Weights of a small transformer language model: 2 heads of 32, untied embeddings.
Each number is 128 + 24 x the weight over its row's rms, rounded and kept within 0 to 255. Layers, rows and columns count from 0. The size above them is the row's rms in percent of the matrix's.

# layer 9 MLP up, 192x64, rms 0.217, rows 31-47, columns 0-63
size [118  87  94  88  84 113  91 105  94  96  97 114  92  97  89 105 108]
[[ 80 126 167 135 117 115 117 145 129 120 177 130 130 156 152 136  69  86 147 120 124 130 114 155 112 104 134 114  94 104 162 116  91 136 108  98 114  89 120 103 146  81 118 166 171 109  79 115 134 133 116 104 158 156 133 118 125 141 123 140 153 119 135 130]
 [130 118 157 111 128 119 145 107 114 122  94 123 141 140 108 152  90 129 140 194 173 118 114 118 150 133 176 152 158 116 141 122 114 163 131  99  96 111  97 119 112 119 141 110 113 142 126 127  73  79 112 139 102 121 160 151 126 149 165 103 127 129 173 155]
 [144 147 116  86 174  84 139 109  95  99 161 126 128 110 125 125 110 145 124 129 123 109 166 139 131 118  94 147 157 103 173 135 125 161 124 121  73 141 127 149 131  99 108 141 107 106 139  85  99 148 165 175 122  87 134 118 121 128 116 135 129  97 106  95]
 [158 143 132 135 157 123 128 144 133 115 147 108 141 101 100  90 151 117 151 130 108 152 153 139 130 134 155 167  91 122 144 133  59 163 135 125 117 150  91 172 100 153 106 118 135 132 126 134 137 153 132 107 141 159 147  68 118 113 114 180 163 143 149 142]
 [118 100 104  89 106 103 124 211 139 128 137 108 141  94 113 110 133 132 137 142 138 109 151 114 113 127 106 134 150 158 121 127 166 154 137 134  77 146 123 100 134  79 149 141 137 185 105 117 140 146 127 121 105 131  94 151 142 150  91 137 122 162 149 138]
 [109 122 123 109 130 121  93 122 113 150 136 156 139 143 159 120 113 125 123 136 128 126 126 117  98 141  81 154 134 134 146 104 157 128 151 115 133  66 143 114 110 103 123  86 124 112 141 115 131 129 137  73 115 121  97 165 193 196 153 100 154 119 143 150]
 [145  94 101 112 100 183 143 105 129 143 122 161 127 118 119 138 123  88 150 123 132  71 125 148 126  70 120 124 100 130  98 129 106 136 106 116  99 109 110 142  80 132 125 114 128 153  79 187 100 136 141 170 144 114 112 125 101 127 141 152 113 126 108 132]
 [123 136  98 203 106 171 140 106 109 160 124 115 138 119 126 134 163 145 112  99 129 101 113 140 129 167 160 131 133 112 136 124 123 157 149 109 143  97  94  92 105 160 150  95 124 112  91 132  98 134 128 171 104 133 108 166 131 133 119  94 102 155 130 154]
 [128 124 168 181 122 131 124 110  99 124 100 138 158  99 119 158 120 161 127 149 131 116 144 102 128 102 137 120 117 122 150 124 150 134 106 143 174 155 118  97 133  86 173 108 174 111 170 147  98 149 155 137 156 118 109  96  90 146 108 145 101 151  94 112]
 [134 131 152 105 109 139  98 130 169 140 118 167 131 106 107 153 139 112 120 106 148  95  75 148 145 125  88 110 191 119 111 114 109 122  98 114 162 159 138 133 116 168 120 121 144 177 152 124 125 124 140 144 171 103 134 106 100  87 145 125 106 142 158 107]
 [134 111  79 151 142 162  99 139 133 117 115 126 135 149 146 128  86 172  91 147  92  89 117 125 156 153 132 131  89 132 131 150 155 122  88 134 133 136  72 157 139 116 111 133 125 151 129 114 158 157 134 157 158 113 130 160 108 143 185 160 131 146 137 108]
 [152 165 113 155 150 127 149 149 118 122 143 180  79 130 126 126 133 159 119 104 140 157 142 105 136  85 116 159 102 141  97 148 140 134 130 120 118 124 108 148 150 164 127 120 100 182 184  81  94 136 116  96 161 146 119 145 152 135 121 133 104 121 158 125]
 [133 117 135 128 109  97 117 142 159  90 148 151 182 128 162 132 134  65 161 141 141 115 132 127 135 126 134 115 147 121  97 111 102 137 122  97 117 117 174 190 152 105 110 160 115  97 135  90 130 135 154 159 116 151 143 119 114 103 110 123 177 136 154 117]
 [140 108  79 114 134 115 140 136 149  86 111 172 108 128 136 140 117 134 123 124 121 117 107 110 151 133 113 149 153  84 146 132 128 141 126 119 144 125 140 137 139 128 126 117 130 109 120 110  35 166 113 134 148 120 158 120  80 102  91 175 123 138 166 162]
 [109  72 116 151 123 108 142 148 152 144 137 110 154 108 152 141 113 146 130 133  93 182 111 130 161 126 133 140 137 156 100 126 120 147 135 141 123 134 102  68 147 116 151  98 141 144 143 124 116 118 115 148 141 103 161 184 170 177 123 133 162 147 108  93]
 [146 139 129 119 111 140 110 166 137 133 143 166 132 123 117 134 130 161  95 159 139 104  77 139  89 118 140 133 157  82 129 115 131 100 155 116 133  99 108 113 137 132 193 143 114 136 100 132 126 154 145  99 113 127  67 177 102 163 103 117 144 155 125 141]
 [133 145 103 138 113 161 129 126 159 139 121 126 151 137  86 174 171 124 173 120 126 124 178 165 128 181 183 108 138 122 128 122 138 163 156 108 108  95 147 147 119 154 117 143 150 124 140 126 142 120 131 124 141 107 136 139 129 116 117 170  92  93  77 131]]
# layer 9 MLP down (transposed), 192x64, rms 0.2, rows 31-46, columns 0-63
size [111 100 100  95  76 106  91 105  94 106  97 113  80 101  81  97]
[[132 128 132 152 123 182  82 133 114 170  95 118 116 114 111 131 120 174 119 107 117 143 106 145 116 168 129 168 136 112 100 147 135 106 153 135 148 108 141 128 169 111 131 111 143 125 116 136 135 101 141 204 111 135 130  83 107 143  85 125 156 132 108 161]
 [135 138 132 104  91  84 171 125 134 119  72  99 123 141 166 145 117 111 129 136 126  90 161 114 117 132 127 141 150 129 131  99 108 128 145 103 130 149 130 122 133 142 162 119 105 136 104  92 111 136 144 114 187 131 125 167 126 150 154  85 141  72 110 171]
 [103 125 135 131 104 139 117 119 121 152 158 122 124 150 126 135 147 109 135 135 140 122 158 126 140 153 176 105 114  97 190 152  95  89 163 106 166 123 107 128  90 115 127 127 125 120 101 140 106 102  58 126 139  92 165 106 130 177 138 142 113 124 159 129]
 [123 161 144 166 121 118 132 115 127 129 118 109 110 102 117 122 134  90 143 136 124 154 120 148 115 140  75 119  99 155 172 169  80  93 107 143 104  94 171 100 143 104 147 110 128  94 101 166 107 153 137 128 123 134 111 121 142 187 110 116 130 162 121 147]
 [133 149 143 173 146 142 160  91 118 150 110 174  94 153 114 116 134 127 159 125 111 136  76 129 129 112 107 138 116 115 154 155 182 132 146 121 115  95 121 182 105 182 148 168 115 124 161 107 138 114 130 153 102 119 137 130 146 114 130 134 121  89 154 112]
 [141 149 141 108 124 186 100 152 134 118 160 118 144 186  86 118 152 106 123  89 160 145 113 141 123 138 129 165 104  99 133 110 103 113 121 149 132 129 118 124 117 114 143 178 152 151 119 165 148 102 171 121 124  69 123 111 123 131  87 120 122 136 154 112]
 [105 122 126 143 112 105 132 111 152 146 129 122 143 100 179 134 144 144 121 163 102 152 165 128 129 143 135 149 201 120 137 118 129 104 164 126 187 138 118  82 130  78 114 126 109 125 119  94  96 164 110 114 119 130 131 112 132 163 140 117 158 103 167 133]
 [145 102 111 140 141 114 118 109  98 173 123 139 135  98 128 162 124 124 140 154 108 106 191 184 108 100 112 113  90 160 172 126 147 115 125 103  94 120 126 128 105  97 142 124 111 102  98 125 128 137  89 107 139 154  72 130 136 105 129 105 149 127 134 162]
 [126  86 116 143 163 127 101 143 134 140 144 140 106 103 126 153 106 109 139 121 142 163 127 124 149 126 113 164 105 130 122 123 120 122 141 136 103 122 116 132 133 131 145 101 176  65  97 151 194 133 149  81  78 106 186 123 104 131 120 133 152 129 108 140]
 [124 130  74 154 113 109 150 127 131 107 112 114 113 122 140 100  75 129 134 119 141 132  85 113 126 109  77 125 185  95 116 104 167 175 135 141 150 125 126 156 120 108 152 127  92 152 151  96 157  90 116 134 104 138 111 126 139  90 123 106 131  91 114 124]
 [114 136 116 122 139 140 102 122 133 137 162 125 112  97 132 104 101 137 103 137 113 177 165 122 132 125 115 143 104 120 128 182  80 116 166 135 132 130 109 105 167 146  96 109 157  98 120 146 122 143 151 148 100 177 160 109 101 130 159 136 126 191 150 105]
 [110 141 130 125 153 108 118 167 159 115 134 103 108  94 107 108 136 110 140  97 133 118  97 144 169 115 113  92  98  80 132 110 164 175 138 161  98 134 134 157 163 129 102 147 177 125 103 152 124 118 156 132 120 155 151 116 107 119 168 177 117 110 129 119]
 [117 137  91 149 162 136 114 143  99 144 111 129 170 150 126  99 139 187 134 134 167 120 172 136 135 122 154  98 139 135 110 116 159 124  75 131  90 103 121 124 109 133 134 116 171 153 124 136 102 156 127 145 100 122 136 121 152 159 195 140 126 158 147 119]
 [126 149 147 162 150 167  88 123 113 139 147 132  87 134 116 102 108 120 178  96 128  94 106 106  92 104 127 131 151 118 147 149  91 128 101 121 153 129 145 105 130 119 122 138 139  93 119 143 169  78 114 147 101 162  89 106 161  95 123 112 160 130 131  98]
 [133 119 135 135 173 129 131  75 147  97 137 104 109 184 114  76 144 103 104 131 106 119 111 116 114 137  91 110  86 122 145 103 107 147 141 107 158 101 135 141 139 107  98 118 123  88 120 108 130 134 141 127 176 157  96 125 145 107 155 116 121  85 112 162]
 [103 119  97 121 147 127 160 156 107 142 129  97  99 120 115 138  96 127 150 117 161 156  79 123 128 137 117  98 155 111 191 119 120 160 177 109 128 114 164 119 142 149 125 115  90 101 128 131 126 133 140 148 104 169 105 125 142 127 109 105 160  97 107  74]]
# layer 9 MLP gate, 192x64, rms 0.24, rows 32-47, columns 0-63
size [ 88 111 107  89 109  97 101 103  95 104 111  89 107  90 104 111]
[[101 116 174 120 118 138 164 121 124 177 113 121 120 140 117 127 133 138 115 128 171 141 111  77  80 139 105 158 112 114 155  88 111 121 132 129 137 139  93 149 131  96 125 114 117 140 154  91 139 100  86 139 134 101 141 152 149 160 163 184 130 155 142 101]
 [130 152  89 118 169  78 129 174 115  86 122 151 147 113 126 171 104 142 140  86 146 100 109 134 114 138 122 107 139 149 154 104 151 152 144 131 106 104  95 102 143 145 132 149 163 119 121 107 124 144 145 145 122 141 147 121 121  85 166 113 160  80 158 106]
 [168 152  77 124 123 118  99 128 123 150 119 126  50 135 108 134 113 121 100 133 144 147 134 125 129 123 144 157 131 111 119 147 148 151 108 165 133 148 132 105 124 141  96 120 148 123 107 163 121 131  93  83 100  85 123 123 173 158 167 146  85 147 136 141]
 [103  76 118 110 152 135 114 137 147 100 147 127 143 119 140 130 130 106 142 139 149 156 146  80 134 111 182 124 128 100 180 112 112 135 122 122 133 170 177 143 130 120  83  89 111 171 115 165 106 126 102 127 130  83 131 119 169 126 131 132 160 149 133 124]
 [124 138 154 129 146 159 111 155 127  94 168 142 127 128 104 138 112 128 138 163 105 147 162 103 150 171 144 150 128 137 136  96 167 139 146 125 116 101 135 131  76 122 131 107  85  80 117 124 156 117 130  78 108 106 125 165 147 150 155 149 180 123 104 125]
 [153 162 119 118 130 110 115 172 160 124 164 141 117 174 128  86 115 140 133 111 139 165 144 141 113 141 101 124 174 109 142 154 135 133 144 140 131 155 151 139 124 138 103 152 132 122 140  88 177  94 123  89 149 129 168 165 166 145  99 129 151 134  81 133]
 [173 151 127  91 142 113 126 161 135 149  98 138  92 120 144 169 144 131 159 119 144 161 150 107 134  65 157 157 143 174 129  99 166 126 118 165 140 111 135 128 161 110 127 145 148 113 138 152 138 133 165  99 115 122 124 105  82 131  97 112 141 130 129 159]
 [122 122 117 124 154 130 139 133 150 140 132 164 130 127 147 100 103 114 166 141 109 162 130  79  63 156 180 144 137 165 162  88 157 144 126 122  89 120 123 134 142 161 105 140 144 127 103 145 151 117 145 149 119 146 172 158 132 156 163 114 164 110 124 129]
 [169 118 119 124 152 149 111 106 103 155 117 145 140 156 150 161 166 101 114 115 123 169 128 120 142 149 145 134  90 137 181 134 131 149 135 146 155 143 109 135 136 120  84 109 169 151 137 126 115 125 134 110 134  95  92  96 131 197 114 135 112 166  88 125]
 [ 91 148 134 125 107 122 128 151 115 138 122 150 149 152 118 134 139 107 117 138 154 143 140 113 135 135 146 117 102 126  93 140 144 178 131 123 167 105 123 174 126 126  98 151 125 149 163  81 119  78 185 141 172  95 117 148 137 159 165 114 176 141 108 119]
 [155  82 142 128  89 120 128 121 133 140 135 109 114 113 153 126 148 135 142 120 133 187 116 100 123  72  89 138  91 104 128 138 134 129 118 160 119 128  88 163 144  96 118 172 115 132 157 116 133 138 127  89 125  76 142 140 114  90 177 146 143 145 126 148]
 [148 129  96 162  93  74 143 145 121 134 122  91 167 126  71 148 111 138 133 141 150 111 124 151 169 152 155 133 152 112 127 107 117 131 129 165 123 109 120 162 137 177 170 154 146 106 142 121 128 137 100 141 134 162  89 119 133 165 107 138 123 168 120 113]
 [168 137 134 153 161 140  96 132 119 148 136  78 104 149 151 133 127 168 191 138 108 106  92 119  88 164 149  86 106 108 112  91 144 114 156 143 145 107 139 153 117 133 139 117 106 113 117 123 144 128 148 116 121 159  92 127 145 168  88 138 139 115 158 120]
 [127 157 129 128 100 134 167 186 125 156 165 152 159 136 103 136 142 124 161  86 116 128 157 159 131 115 148 118  93  91 142 160 122 115  92 164 105 148 130 143 163 113  97 156 139 150 123 129 115 161  99 120 139 112 103 154 137 152  98 120 119 123 160 172]
 [143 159 111 137 113  92 135 104 135 141 138 144  87 153 147 170 117 114 103 178 128 185 118  93  87 107 143  96 131 111 160  91 154  92 146 139 136 138 113 140 160 147 129 147  81 151 135 124 154 124 143 109 113 147 110 105 136 131 101 116 144 177 126 114]
 [139 117 132 133 120 122 153 116 113 155 162 128  95 166 182 119  80 126 122 114 141 116 108 112 113 126 140 101 147 142  80 129 139 129 142 109 129 111 176 131 155  98 147 115 135 126 144 132 118  83 150 164  96 198 119  96 161 126 110 108 148 157 101 130]]